{"vocab_size": 2048, "norm_eps": 1e-06, "attn_scale": 0.177, "bias": "all", "init_std_qkv": 0.0361, "learning_rate": 0.00134, "decay_fraction": 0.614, "final_lr_fraction": 0.0, "dataset": "wikipedia_en"}
Each number is 200 + 20 x the weight over its row's rms, rounded and kept within 0 to 999. Layers, rows and columns count from 0. The size before them is the row's rms in percent of the matrix's.

# layer 3 MLP down (transposed), 768x192, rms 0.0902, rows 95-149, columns 0-63
015,195,171,167,186,190,157,219,211,185,179,165,185,219,193,171,186,209,207,187,186,206,212,159,188,210,226,168,185,196,224,217,205,166,203,162,176,187,214,175,203,209,210,223,206,181,221,196,229,199,176,184,191,233,180,226,206,190,194,188,217,182,161,224,204
113,218,195,205,167,217,214,202,187,195,207,253,182,204,215,185,193,217,189,210,219,153,194,187,206,198,202,166,183,200,222,197,221,202,201,190,179,193,179,144,213,195,190,194,219,220,187,175,202,189,210,205,211,206,186,185,229,208,193,210,234,203,212,167,182
113,178,186,172,234,195,223,195,166,204,226,184,198,223,215,177,207,216,173,193,183,204,227,159,208,156,204,194,203,200,189,164,202,205,220,178,204,187,252,199,224,177,207,205,187,206,213,184,193,154,193,214,180,208,206,176,195,216,219,162,207,206,220,200,186
020,191,205,185,210,175,225,211,199,191,186,183,188,185,216,196,245,220,176,192,190,213,202,192,210,214,179,216,173,185,208,175,164,247,216,208,212,188,204,197,171,228,192,160,183,181,214,208,238,226,192,174,217,210,208,219,185,205,212,158,214,177,191,179,205
106,197,202,202,167,202,235,186,221,223,204,202,165,171,215,179,170,195,199,189,189,205,208,176,173,198,210,191,202,240,182,198,173,214,218,189,214,135,205,193,206,210,173,223,184,223,210,193,156,207,194,173,204,197,218,198,194,176,187,196,207,189,199,209,179
107,186,210,215,207,201,221,196,194,206,237,195,235,243,232,214,243,206,198,192,211,181,175,240,195,206,185,227,172,185,202,186,177,206,171,196,199,210,215,203,226,200,208,177,191,197,191,215,244,181,196,226,182,202,167,200,206,167,179,199,174,205,230,187,219
089,195,194,188,186,233,177,184,187,233,220,197,177,215,223,207,166,216,210,226,186,202,164,218,185,182,188,213,186,229,189,175,210,195,169,259,197,178,176,202,212,193,188,194,234,226,181,200,186,197,178,226,192,186,202,199,181,185,207,206,230,228,214,215,183
101,197,250,211,226,205,169,178,217,187,168,171,199,218,175,204,221,198,204,196,197,204,171,249,204,190,206,191,209,187,178,211,219,182,190,219,169,176,176,197,216,189,226,175,195,189,187,180,234,221,206,183,187,164,168,218,219,217,226,220,217,192,226,165,188
083,171,219,189,181,195,155,207,206,213,229,217,229,223,209,231,178,178,216,206,165,194,201,195,193,190,173,205,191,212,163,211,226,185,225,215,192,224,175,191,211,209,199,243,164,217,235,200,192,152,193,197,222,190,186,199,189,248,233,216,164,187,224,209,213
083,192,211,205,183,192,184,200,195,198,260,172,205,184,211,209,178,209,186,222,193,231,170,203,209,194,205,165,163,211,178,182,219,229,258,201,168,214,162,178,209,213,202,211,209,222,214,233,195,204,224,183,201,193,198,195,191,177,189,201,215,178,213,208,181
110,213,204,180,178,214,223,175,206,225,209,185,159,223,179,185,206,182,223,167,188,206,167,217,221,218,223,197,205,212,192,229,196,241,210,175,183,206,204,205,209,195,153,209,211,223,210,193,211,200,194,165,202,204,235,214,200,206,197,186,190,178,208,170,187
108,192,181,246,198,181,237,210,186,185,210,204,179,257,161,208,188,218,172,208,190,229,173,217,189,222,196,193,183,202,180,222,209,216,208,159,206,200,194,210,192,202,226,177,191,194,181,215,175,233,174,174,177,204,212,229,163,192,202,246,219,181,172,208,211
109,172,215,211,222,204,193,208,225,217,195,198,223,231,199,222,218,192,166,214,221,194,199,203,175,186,209,194,201,180,186,195,182,196,188,201,213,187,200,196,201,215,213,200,215,257,188,193,207,245,188,202,175,209,186,187,212,193,166,212,211,198,192,194,214
111,194,194,177,200,206,212,185,254,178,189,183,190,177,224,190,245,232,238,201,179,186,210,200,233,203,186,204,195,196,246,237,204,225,195,220,227,180,196,179,165,224,173,188,218,168,137,209,206,206,188,191,207,209,189,162,196,201,206,198,219,219,212,196,214
123,208,211,235,240,183,188,246,225,209,201,219,165,229,198,188,170,189,190,145,193,219,231,206,221,219,192,192,223,170,199,198,182,197,206,193,205,199,191,197,190,226,166,225,181,178,195,242,205,229,176,201,185,190,171,163,182,175,225,202,188,204,188,160,183
102,216,180,171,210,188,232,176,186,179,209,226,198,190,217,209,172,254,182,193,198,226,231,226,198,197,162,178,185,223,197,220,188,204,211,211,200,190,191,204,170,201,188,181,211,221,188,224,251,210,180,221,152,202,187,232,236,223,224,188,188,227,200,224,172
023,167,193,198,244,208,215,211,176,201,233,172,229,179,218,197,228,193,176,256,197,189,189,181,218,180,147,181,198,205,181,211,225,191,216,195,177,204,229,202,209,168,188,190,188,198,217,229,184,183,205,226,188,171,192,221,166,202,192,165,195,180,210,173,205
121,196,182,179,166,183,228,213,217,185,174,183,171,206,196,219,219,184,180,186,200,175,204,174,210,168,191,215,201,227,198,166,178,196,194,174,191,203,213,201,190,205,189,221,186,238,231,215,217,199,179,186,213,191,198,212,176,205,184,225,179,167,226,163,228
112,215,203,245,191,246,201,163,186,174,194,216,211,218,185,196,199,195,210,214,236,170,191,167,213,210,210,195,199,205,186,199,165,193,211,178,175,223,159,215,196,203,197,203,148,221,220,156,194,210,207,192,219,167,195,211,222,219,179,171,189,195,211,197,182
146,201,178,185,210,225,188,219,193,243,206,208,225,190,207,201,227,204,198,178,187,213,221,226,217,194,186,217,203,229,202,225,203,179,223,199,212,218,213,201,194,192,217,211,208,187,190,221,191,191,179,221,190,164,202,154,177,200,186,202,204,237,230,199,217
091,212,213,171,186,159,192,200,238,183,171,228,204,225,192,199,182,209,170,193,210,212,180,179,206,213,193,208,217,199,197,199,196,200,197,211,211,151,196,205,194,195,190,203,215,200,184,225,182,186,177,197,221,170,168,191,217,195,221,195,205,208,206,171,183
031,187,189,193,201,236,209,195,209,223,181,234,228,202,183,177,233,200,210,218,225,200,207,196,165,151,206,220,209,183,197,189,235,207,177,188,187,180,213,214,206,221,196,218,215,175,218,185,179,198,196,207,232,194,176,204,171,216,208,200,206,202,238,166,227
116,199,196,209,193,192,182,221,184,241,183,200,204,194,171,186,163,223,181,179,193,208,200,187,172,212,166,231,206,233,175,218,191,188,214,210,191,209,179,192,225,212,199,231,180,246,198,204,191,182,254,202,220,191,238,206,198,202,170,204,172,200,210,187,201
110,216,153,200,240,225,205,192,184,205,184,214,198,212,225,189,178,192,200,171,173,195,200,167,217,207,185,210,203,199,184,225,165,188,181,196,185,199,178,219,188,216,221,206,214,230,229,190,207,239,205,202,195,219,209,225,164,224,162,192,192,203,204,180,178
072,192,216,213,205,248,212,240,172,191,202,198,206,204,201,206,178,196,214,192,175,183,183,194,169,187,178,179,205,192,165,238,231,197,195,206,209,208,186,162,205,187,237,207,239,213,187,174,202,193,229,157,200,200,206,180,214,203,226,192,182,205,203,197,208
103,228,195,195,220,196,198,222,204,237,205,168,214,170,193,190,224,202,234,210,199,214,214,191,201,169,181,184,142,217,204,209,203,224,180,183,224,206,210,200,177,169,183,180,208,193,203,165,193,193,179,239,194,207,206,216,210,201,214,195,205,171,198,179,186
106,193,179,179,194,231,219,220,152,220,186,190,219,198,208,186,214,196,219,200,196,199,212,213,170,218,212,203,183,227,207,199,211,206,216,173,172,204,199,198,252,199,187,214,192,208,186,191,217,158,200,198,206,194,198,196,190,191,236,209,200,194,209,205,185
096,198,189,228,172,183,232,166,188,211,180,227,200,205,203,199,184,205,188,193,181,207,200,223,195,231,203,227,174,193,171,165,226,223,252,238,192,200,170,213,196,172,184,186,180,202,195,219,190,217,196,215,211,192,195,165,217,221,208,194,185,192,198,201,217
132,210,212,264,200,188,178,188,226,209,223,196,166,216,183,204,196,204,195,205,186,172,203,178,190,180,215,203,252,207,218,195,152,193,233,171,162,229,242,215,202,188,167,187,231,218,195,235,186,203,228,211,226,192,204,193,182,205,190,228,197,194,225,229,219
108,213,216,196,180,224,143,180,195,206,209,200,165,219,195,214,197,192,239,161,199,173,181,239,186,151,199,223,209,218,221,220,191,189,184,211,215,175,194,194,202,193,207,242,215,213,202,194,185,185,193,205,211,214,226,200,213,182,187,180,174,178,186,197,202
090,219,190,211,198,202,184,181,214,219,176,175,207,209,178,197,221,177,200,214,183,199,204,196,185,172,165,164,183,227,155,184,197,207,214,185,194,233,201,203,200,186,202,200,178,177,200,209,198,202,211,218,204,200,196,190,215,230,208,178,218,217,179,174,209
096,166,198,168,179,184,211,186,227,221,198,198,178,189,221,200,181,211,230,194,226,166,218,165,187,212,259,165,165,184,174,191,193,200,201,197,158,217,202,218,194,194,173,199,190,220,222,195,219,222,170,201,209,188,190,178,172,206,189,218,162,212,196,164,203
115,208,166,195,186,202,205,182,214,210,232,230,207,199,223,228,220,183,200,214,211,243,193,216,220,235,209,201,190,208,192,195,215,171,214,219,173,225,167,197,189,205,211,204,231,175,187,216,207,214,148,204,174,198,181,201,160,181,193,218,227,230,226,237,202
087,190,211,162,202,199,219,189,220,224,164,213,178,213,203,199,146,242,231,186,202,187,222,223,214,182,173,194,214,206,189,177,192,194,232,197,181,189,183,194,205,246,213,181,196,203,185,218,212,174,179,200,212,224,202,212,233,203,184,226,211,214,240,205,194
116,222,193,200,204,182,214,224,212,191,229,174,178,160,188,196,192,186,185,200,219,183,229,174,224,205,221,153,232,205,211,223,231,215,199,199,182,235,215,218,183,220,161,171,178,185,236,162,190,176,181,199,196,193,200,180,187,183,214,157,205,202,218,205,227
141,212,203,193,204,214,195,199,198,203,204,195,194,199,202,199,203,190,194,202,205,208,208,206,199,204,220,202,238,188,209,205,201,198,195,203,204,211,211,214,211,200,208,208,206,191,202,191,195,199,205,193,202,212,203,205,180,197,178,203,198,205,208,206,209
103,212,224,217,163,163,202,186,211,194,209,210,221,172,223,210,188,195,196,223,200,220,204,202,185,192,206,207,203,198,197,237,180,208,171,187,195,205,192,195,211,202,227,212,179,196,211,212,208,163,182,175,209,174,178,208,230,184,213,213,205,194,216,227,220
123,188,202,183,200,207,213,211,182,179,200,196,189,176,205,227,209,199,189,202,182,183,210,199,215,197,202,208,193,214,159,211,163,174,203,190,182,246,205,188,220,198,202,170,180,190,206,197,161,212,246,224,219,197,182,210,183,180,216,208,186,197,200,195,209
111,202,204,238,193,197,181,217,219,208,204,172,198,203,188,196,183,198,158,198,198,180,243,199,190,198,148,188,207,222,191,186,191,183,204,173,189,203,245,167,228,212,206,211,191,229,178,181,226,218,225,220,194,221,192,195,179,228,183,178,211,222,174,212,202
021,159,201,215,171,203,181,197,198,186,192,212,213,186,227,175,187,200,182,182,227,238,213,221,172,178,231,195,199,193,192,222,223,198,177,230,170,184,204,204,187,228,173,209,170,196,220,189,207,218,207,196,199,234,213,214,174,208,218,172,202,188,183,200,207
084,223,174,191,206,198,211,192,195,219,202,193,179,185,217,194,179,216,209,195,191,206,191,235,188,212,188,221,207,202,180,182,214,205,194,200,192,221,203,218,213,204,190,198,215,191,196,164,202,211,200,220,210,207,224,217,217,190,194,204,206,230,183,221,185
120,209,210,201,199,186,225,169,207,211,198,219,190,217,203,225,183,151,221,210,198,178,192,196,202,201,227,176,192,221,215,201,188,211,206,199,240,228,198,209,198,162,172,219,207,234,206,189,211,207,199,205,183,192,233,159,225,181,197,212,202,187,233,209,196
097,193,222,201,172,198,177,194,161,247,193,239,241,235,206,156,210,216,178,205,207,223,176,222,160,202,205,203,196,196,220,196,186,230,189,214,235,190,208,206,194,164,247,168,223,198,204,181,201,183,210,225,178,186,190,214,183,209,200,151,191,195,183,161,205
027,229,213,237,192,182,213,171,185,203,211,169,211,224,210,203,182,190,213,192,197,201,209,183,173,192,199,208,174,177,210,213,183,188,163,206,196,148,176,206,201,182,198,206,201,206,160,158,187,186,216,194,214,210,223,191,249,207,202,174,165,179,219,272,241
110,188,190,206,205,194,235,235,214,192,194,194,201,174,193,222,168,163,188,182,195,216,225,225,131,177,172,179,188,237,179,199,162,196,204,219,211,186,178,190,210,200,187,212,205,188,168,188,268,207,212,212,206,226,179,207,195,197,202,184,183,217,164,168,194
097,195,222,212,191,206,212,206,224,196,192,207,206,213,198,196,183,188,182,189,213,181,214,174,221,247,235,210,173,201,166,206,224,202,181,218,227,195,204,193,175,198,224,200,220,179,201,214,182,212,202,230,223,203,207,205,203,176,204,219,195,219,209,205,220
086,209,201,185,165,228,233,221,166,167,188,219,184,215,223,226,182,191,196,199,178,211,171,189,228,185,190,201,186,193,169,222,203,215,224,233,180,213,187,189,231,205,195,178,223,230,189,196,176,190,195,187,231,199,210,189,214,190,220,209,179,164,197,197,202
097,175,211,203,198,219,178,191,183,175,207,212,199,200,244,215,174,227,180,179,219,187,214,189,152,184,217,214,225,178,205,193,219,208,202,192,226,201,188,168,201,194,176,177,216,183,217,194,184,171,228,182,227,186,202,208,185,181,203,200,210,199,222,199,208
116,203,177,188,203,195,202,216,212,192,203,198,228,203,185,187,168,207,191,180,194,153,232,247,162,188,203,213,179,239,162,238,196,184,215,236,193,186,232,204,230,184,205,174,195,189,205,218,195,197,202,184,200,222,216,172,202,174,185,209,207,224,189,231,183
118,219,160,200,210,176,184,192,199,215,230,201,223,220,194,180,231,194,138,265,213,203,190,197,231,194,202,180,223,194,194,208,204,183,194,219,204,228,204,225,201,194,181,186,208,208,222,203,200,199,223,197,208,191,206,194,210,197,194,173,202,223,182,189,175
031,192,180,215,193,184,188,212,211,223,167,225,200,207,207,185,251,196,212,182,227,211,195,224,226,230,219,202,215,197,203,166,199,212,191,203,180,198,193,179,213,199,156,181,194,203,194,206,243,197,208,204,187,207,206,204,197,244,201,211,167,206,203,216,180
142,195,182,219,175,197,208,204,208,224,213,200,185,201,208,194,195,186,230,204,194,171,189,182,124,214,205,207,191,186,190,231,191,184,177,192,186,192,227,155,179,182,194,193,227,201,217,184,181,166,198,162,220,238,207,213,194,212,202,219,231,152,205,177,208
115,201,193,230,195,226,204,213,195,174,195,187,187,248,168,166,156,200,212,219,210,226,209,170,203,208,227,187,206,177,159,224,194,198,199,236,184,205,204,222,170,198,178,202,240,244,205,203,223,159,191,216,219,199,204,249,196,201,180,202,205,231,219,194,177
030,228,184,162,203,199,203,171,219,205,217,189,187,203,179,204,218,235,207,223,233,193,180,213,191,225,211,210,212,177,215,160,179,202,183,203,213,191,196,201,190,199,213,163,176,235,212,201,226,206,222,171,184,204,231,222,185,211,191,187,187,206,214,197,179
107,205,184,183,185,210,211,182,230,182,226,190,186,195,176,229,227,197,215,168,221,180,240,183,188,169,213,189,201,194,180,216,207,222,226,171,137,209,188,196,215,178,215,210,198,229,217,188,205,221,157,220,200,224,191,175,195,179,195,231,197,229,224,190,161
# layer 3 MLP up, 768x192, rms 0.098, rows 96-149, columns 0-63
107,217,199,170,213,196,194,205,205,228,209,164,156,206,162,217,235,224,204,203,181,195,215,198,219,198,238,215,207,185,201,196,185,201,212,204,189,200,202,210,191,240,211,176,165,208,213,215,216,174,192,237,231,186,171,224,185,217,182,182,220,178,210,160,205
105,209,176,200,232,204,183,201,154,218,188,212,178,211,179,203,211,210,184,194,186,220,242,209,238,185,252,203,213,225,183,195,208,185,190,185,204,185,187,224,210,186,210,204,220,205,221,187,183,167,196,213,200,226,193,198,217,210,193,230,189,216,201,213,219
030,243,208,188,213,197,184,180,202,177,212,195,194,194,219,215,200,201,166,221,190,231,195,175,199,181,192,181,210,205,203,227,238,188,197,197,224,207,204,227,229,212,180,205,152,161,202,195,211,149,187,213,189,164,237,236,190,170,207,198,188,192,204,172,205
114,208,186,182,186,203,204,202,163,219,213,222,192,179,203,204,204,200,207,191,219,221,186,203,211,199,181,192,205,179,225,219,193,220,212,192,212,230,172,190,226,208,211,172,203,201,250,249,215,198,188,189,188,216,199,205,154,170,186,211,205,176,139,201,207
106,195,187,234,219,174,215,218,229,219,210,208,173,191,165,198,186,191,191,213,186,172,189,173,223,180,181,183,249,147,207,219,189,230,217,199,195,193,236,188,210,219,203,221,199,215,176,180,217,224,216,211,213,168,162,210,171,194,222,210,207,222,217,212,188
102,189,197,191,216,208,180,216,213,221,189,198,161,136,180,194,231,207,202,229,203,220,191,210,215,209,188,181,204,181,174,195,210,210,203,151,203,217,248,202,228,179,218,190,208,185,204,223,203,175,185,210,147,224,235,171,175,212,174,240,200,171,193,180,218
109,187,172,213,194,222,202,174,202,206,189,218,187,200,189,167,219,206,205,199,210,210,218,188,213,216,167,218,219,207,189,208,183,189,241,208,217,201,153,180,226,235,211,188,175,211,218,205,212,214,237,230,210,226,222,204,192,157,204,204,254,213,205,191,201
086,211,193,217,203,257,219,197,183,183,203,170,214,212,202,235,210,161,232,210,215,184,191,201,204,178,186,174,239,202,238,196,186,222,183,185,166,192,174,210,195,216,195,198,237,184,178,232,185,217,222,192,176,226,185,206,214,204,187,203,201,191,198,173,193
093,199,197,249,220,219,153,217,227,190,230,201,198,187,221,197,209,195,193,207,182,180,189,217,198,185,201,201,222,180,206,198,195,216,188,220,203,215,216,203,254,218,175,184,183,193,193,181,189,186,217,176,181,212,193,204,205,165,211,179,201,210,182,207,236
107,206,185,230,211,204,234,167,174,221,198,175,207,203,220,211,191,182,234,188,214,220,192,195,183,176,224,197,232,200,189,213,179,219,168,203,218,222,192,198,197,198,222,222,239,186,187,208,209,240,204,175,217,208,227,215,211,199,169,178,230,172,185,206,184
113,207,215,233,162,215,191,189,216,231,191,190,183,202,184,181,213,205,189,211,211,221,194,188,236,167,206,182,231,189,208,208,191,164,182,185,209,209,223,206,201,217,168,192,161,172,212,205,193,210,176,204,155,230,216,196,182,211,188,169,188,200,180,206,204
112,197,192,166,194,194,197,210,211,211,216,179,166,160,176,202,196,181,225,202,201,186,209,215,215,193,206,210,194,206,205,187,223,180,223,207,185,180,212,211,190,187,170,199,213,199,208,198,174,151,224,209,202,264,236,230,188,203,171,207,201,192,159,216,215
111,193,194,202,231,198,209,213,189,171,211,207,172,213,185,168,210,191,168,185,198,216,258,214,205,188,184,176,211,204,196,229,195,185,232,193,211,232,198,236,207,199,218,187,211,191,192,222,203,226,205,194,185,180,220,236,191,207,195,213,197,206,192,203,223
114,200,205,196,212,231,188,201,229,211,198,187,183,161,201,156,205,191,189,175,215,219,183,203,208,188,224,179,198,156,218,194,246,199,232,165,233,198,188,223,218,232,198,205,234,208,212,183,208,212,241,191,207,216,213,213,182,161,230,197,207,205,212,216,242
109,225,187,218,183,184,204,204,209,190,162,187,206,205,199,193,215,187,154,205,216,199,172,216,210,206,172,161,221,169,228,177,203,184,211,186,237,241,198,215,205,215,190,216,187,172,193,168,206,200,170,225,217,182,191,185,206,195,202,230,219,207,218,204,175
033,249,164,213,214,209,175,163,208,208,210,197,170,180,195,196,214,176,199,227,204,206,216,196,197,187,226,209,221,159,203,196,174,201,189,187,215,210,199,195,222,176,190,188,164,166,200,200,180,155,212,234,205,207,221,188,179,211,182,220,182,198,210,220,236
109,204,149,206,235,231,207,179,174,195,196,164,178,184,202,206,218,206,190,187,209,225,187,198,207,214,213,191,225,204,237,172,230,197,198,214,205,191,200,195,194,219,195,209,223,180,220,226,197,228,256,197,181,201,214,206,197,172,165,197,234,183,197,188,220
107,216,189,235,187,216,204,182,185,200,203,178,173,236,198,243,200,175,214,194,232,200,156,175,228,203,222,186,212,183,188,184,179,173,211,183,213,185,210,244,180,179,197,197,214,201,208,201,233,194,191,200,216,199,190,215,185,172,174,186,197,173,195,174,195
119,242,206,222,213,199,172,198,200,221,167,169,216,176,210,213,214,214,184,238,181,217,161,172,211,210,213,155,202,172,197,166,205,227,206,175,231,187,196,209,191,213,197,225,182,151,208,174,232,198,199,221,227,180,215,190,192,202,204,184,225,206,204,236,203
098,202,220,208,206,219,237,222,182,235,226,204,167,194,176,168,215,183,180,195,199,193,221,207,210,209,215,215,203,193,187,213,215,215,201,183,232,230,220,212,232,210,205,211,209,226,216,164,217,174,199,212,174,222,225,203,188,193,212,215,165,233,196,209,206
041,202,186,234,213,201,184,208,201,202,188,193,171,177,139,184,194,161,169,224,200,211,190,175,218,196,226,188,216,206,190,178,192,168,203,226,190,208,210,211,174,216,182,203,202,208,186,206,199,186,152,196,223,188,195,214,215,204,181,210,202,185,183,201,212
109,207,162,167,192,222,199,176,172,183,188,210,203,194,214,210,201,183,195,196,209,202,211,177,175,216,232,212,238,190,173,195,198,226,198,207,187,207,211,202,201,186,202,207,223,165,221,211,174,184,210,186,187,190,205,186,174,191,152,168,210,184,188,210,214
106,218,196,224,210,244,222,192,199,184,217,149,194,190,175,200,206,214,225,191,202,235,200,215,208,223,240,208,209,196,209,177,198,200,181,218,210,221,228,222,198,194,192,209,212,173,206,183,210,188,199,211,187,175,214,234,219,190,184,186,228,181,200,203,208
090,216,189,189,174,180,203,161,202,223,182,208,213,201,198,206,255,196,211,187,192,220,200,184,164,192,199,215,200,185,207,213,222,193,244,203,206,189,206,226,200,227,205,199,138,185,212,179,214,207,140,211,204,218,188,188,200,198,167,206,197,228,170,173,201
109,192,230,192,212,203,205,229,208,193,208,198,193,213,175,201,185,162,174,215,194,192,220,215,206,212,232,152,263,185,178,162,172,198,178,186,200,213,208,208,199,225,205,227,238,157,189,204,174,166,191,206,228,193,193,190,185,188,218,190,175,201,180,225,225
102,219,179,197,224,201,196,231,178,203,242,184,181,203,209,198,197,186,218,174,195,195,220,172,173,216,210,215,205,184,190,214,188,166,208,212,199,190,238,200,212,190,244,245,205,158,162,190,177,181,209,205,218,162,215,186,186,209,190,237,206,218,206,206,210
095,242,140,187,206,232,174,163,169,184,230,176,219,201,197,224,224,205,220,184,208,243,182,189,215,188,204,208,209,184,204,187,211,172,196,215,206,178,187,223,173,187,196,233,173,176,195,203,225,177,175,207,186,200,193,223,209,187,188,199,216,220,227,197,213
111,219,200,214,196,221,180,197,224,201,190,171,153,181,192,218,197,209,197,192,215,209,212,183,217,188,222,184,208,183,193,212,222,178,213,202,197,166,209,208,197,238,190,210,197,189,186,220,205,177,169,173,209,179,213,223,193,189,209,219,230,201,152,221,191
109,205,201,229,231,232,207,225,181,202,192,204,186,206,207,231,204,137,200,260,167,173,212,194,214,204,173,184,209,179,176,179,197,169,210,211,193,193,180,188,210,171,209,216,218,187,185,233,184,200,170,242,194,204,201,243,193,211,214,242,183,201,198,198,190
088,206,230,223,170,209,200,216,177,187,205,203,211,210,193,190,193,188,208,190,188,202,249,222,212,188,209,191,207,195,232,217,176,193,204,210,237,221,209,203,178,191,171,200,193,164,203,176,174,165,188,203,208,239,190,180,204,192,176,184,184,173,165,219,211
098,162,207,195,203,221,198,229,211,164,191,182,200,205,188,169,181,184,168,203,200,230,209,201,191,208,210,186,222,223,236,229,194,210,185,213,215,189,222,186,191,205,176,209,181,185,183,172,178,160,185,211,176,238,223,196,208,171,195,185,202,208,155,221,255
113,215,169,191,197,159,184,168,220,210,223,169,155,158,205,209,231,176,201,216,194,197,166,165,165,170,201,189,203,185,195,191,205,179,207,169,202,222,213,219,201,195,215,220,190,192,210,215,195,194,145,196,209,204,230,185,163,185,200,217,196,192,174,203,207
091,213,203,228,196,230,210,207,184,227,194,201,208,221,179,205,220,183,215,211,209,164,227,197,175,201,192,188,195,207,216,204,219,173,236,206,213,227,227,220,192,229,178,193,200,202,194,154,212,206,210,220,213,186,222,222,188,170,236,188,217,218,148,194,203
111,176,195,198,232,213,169,239,216,183,184,143,205,188,175,177,205,190,165,209,239,210,196,180,192,229,190,200,196,190,221,193,213,207,211,170,233,219,216,178,182,242,204,196,204,165,185,218,211,212,186,224,202,227,221,215,184,183,201,224,232,189,213,194,211
344,208,210,200,195,222,162,220,187,194,165,183,199,184,188,206,223,176,221,200,187,207,227,210,197,195,238,165,241,211,230,229,181,198,209,206,227,185,232,218,214,177,208,230,164,185,195,208,210,151,174,228,171,228,202,189,162,207,175,209,169,207,167,185,233
102,206,213,177,190,179,183,203,243,185,215,186,167,180,180,184,211,198,201,234,186,201,189,201,192,172,227,192,207,173,210,169,210,199,207,212,202,224,201,228,224,256,178,199,220,200,181,197,201,182,199,201,151,178,212,195,179,161,196,181,209,209,193,218,203
117,223,167,216,184,188,202,195,177,175,233,203,190,186,187,202,190,192,197,204,214,205,190,184,215,226,227,196,199,226,195,222,225,172,168,218,225,162,236,216,212,201,230,179,225,209,187,223,208,202,198,200,163,202,209,235,203,207,181,193,205,215,176,177,190
110,209,181,174,183,217,177,210,219,185,206,182,197,230,176,177,190,141,203,241,215,223,204,190,201,206,198,186,210,207,195,176,200,200,197,207,239,208,188,223,205,193,211,231,204,201,209,213,203,214,204,214,244,222,194,192,166,174,164,235,185,197,203,196,227
034,249,163,196,214,213,208,184,190,218,197,172,177,184,164,178,215,186,187,215,236,218,224,146,158,180,191,206,212,205,200,176,193,210,198,203,247,201,193,197,199,214,185,227,206,202,206,189,198,178,179,218,204,205,195,210,154,197,196,209,220,158,192,185,206
090,181,181,185,197,228,170,204,153,177,179,179,212,203,209,231,207,179,184,213,221,241,222,197,162,175,193,171,232,205,225,201,196,195,183,223,228,187,196,243,204,183,195,211,193,215,191,242,203,206,159,183,176,187,188,190,211,201,186,206,227,172,178,173,200
111,191,205,208,201,220,210,200,188,202,200,204,180,203,191,201,187,169,188,194,215,231,172,211,196,204,204,185,227,189,226,223,214,221,182,195,218,183,189,195,190,195,169,223,216,211,212,198,213,188,167,179,167,198,186,242,202,169,163,181,203,193,219,196,247
103,188,243,198,201,183,233,175,185,208,205,159,195,164,156,213,233,187,185,235,192,162,195,195,181,190,175,208,185,207,195,151,227,189,228,187,202,160,218,208,229,204,194,223,180,185,206,208,212,156,176,210,214,199,216,228,196,167,178,208,220,203,190,211,204
032,205,171,169,177,176,157,235,221,186,177,182,183,210,161,227,196,191,214,211,206,188,223,215,191,207,182,150,217,193,211,227,225,210,226,179,220,223,208,202,194,202,206,216,220,184,204,221,192,187,192,203,205,209,189,199,184,223,201,210,190,204,174,174,205
106,181,221,197,185,228,203,223,220,239,194,182,166,227,172,200,216,176,200,189,225,196,209,212,179,229,203,186,196,205,233,143,222,206,195,163,171,187,195,197,195,205,202,200,201,189,158,184,183,207,222,210,211,184,189,211,171,194,200,216,193,187,185,183,223
095,211,174,225,199,166,217,200,208,172,187,207,192,187,203,205,205,183,243,213,191,180,194,194,209,200,252,183,211,186,194,230,196,215,205,214,194,193,225,212,218,202,190,223,180,190,223,192,172,164,177,230,207,200,226,236,176,175,206,168,194,208,176,205,231
088,191,199,163,223,221,160,205,173,163,195,184,199,212,213,237,212,215,179,180,190,163,217,184,229,169,228,181,260,195,224,202,166,176,177,244,183,200,187,226,177,214,214,221,212,190,190,198,179,220,203,193,189,231,211,212,208,201,175,196,216,230,182,197,200
099,234,180,244,223,194,219,207,213,206,224,213,174,197,173,207,234,188,201,186,166,179,208,165,206,184,189,176,189,191,184,214,209,186,251,165,211,207,208,218,204,219,169,185,189,169,222,231,236,187,215,242,218,229,211,178,180,223,200,229,211,195,202,220,195
112,200,203,175,189,231,206,225,167,192,200,169,201,202,163,180,202,201,224,212,225,206,228,193,202,210,180,214,213,203,178,204,217,170,226,177,206,192,192,194,190,215,200,191,210,220,215,225,217,165,221,192,225,198,220,225,183,198,199,204,250,174,177,227,200
116,204,204,200,224,201,194,213,211,211,214,164,197,199,198,198,213,185,152,234,172,207,207,149,211,190,225,213,223,194,199,200,186,168,206,186,230,218,254,220,229,175,216,213,200,219,227,189,165,145,180,201,242,197,216,164,192,203,223,174,208,207,214,214,196
038,215,167,193,212,231,196,204,204,195,191,197,175,203,184,211,227,186,199,217,204,199,188,174,206,192,195,171,233,166,201,211,209,166,229,177,244,191,184,213,223,205,204,196,155,209,209,213,176,191,182,231,174,197,198,208,189,169,178,212,211,178,186,181,219
119,188,201,166,175,209,196,230,224,201,147,191,195,156,180,209,215,206,214,228,206,212,181,179,201,188,190,164,192,202,207,213,230,200,205,164,206,203,189,194,208,217,165,185,202,197,197,199,165,204,183,206,166,231,227,234,177,209,202,210,220,196,210,181,175
108,193,178,172,167,202,218,201,196,183,201,180,180,199,187,185,178,196,190,252,190,218,181,212,206,186,237,206,220,212,214,222,199,187,179,199,199,214,225,218,207,215,225,163,204,200,202,226,152,195,179,184,184,207,203,209,189,213,172,193,193,194,210,145,201
036,226,195,197,193,210,187,208,201,188,169,183,160,187,205,216,201,165,173,192,197,185,198,180,192,198,217,195,221,164,211,213,227,188,186,190,195,215,181,208,195,212,200,226,168,196,186,204,189,173,177,200,176,205,169,205,176,186,160,201,229,226,152,194,222
105,196,240,210,233,214,197,211,187,206,200,151,209,223,208,194,192,170,206,212,221,231,187,181,167,196,179,188,207,161,200,223,214,217,193,187,234,184,166,226,221,197,212,199,217,200,212,203,198,210,179,211,221,228,181,203,187,207,220,216,200,216,190,186,184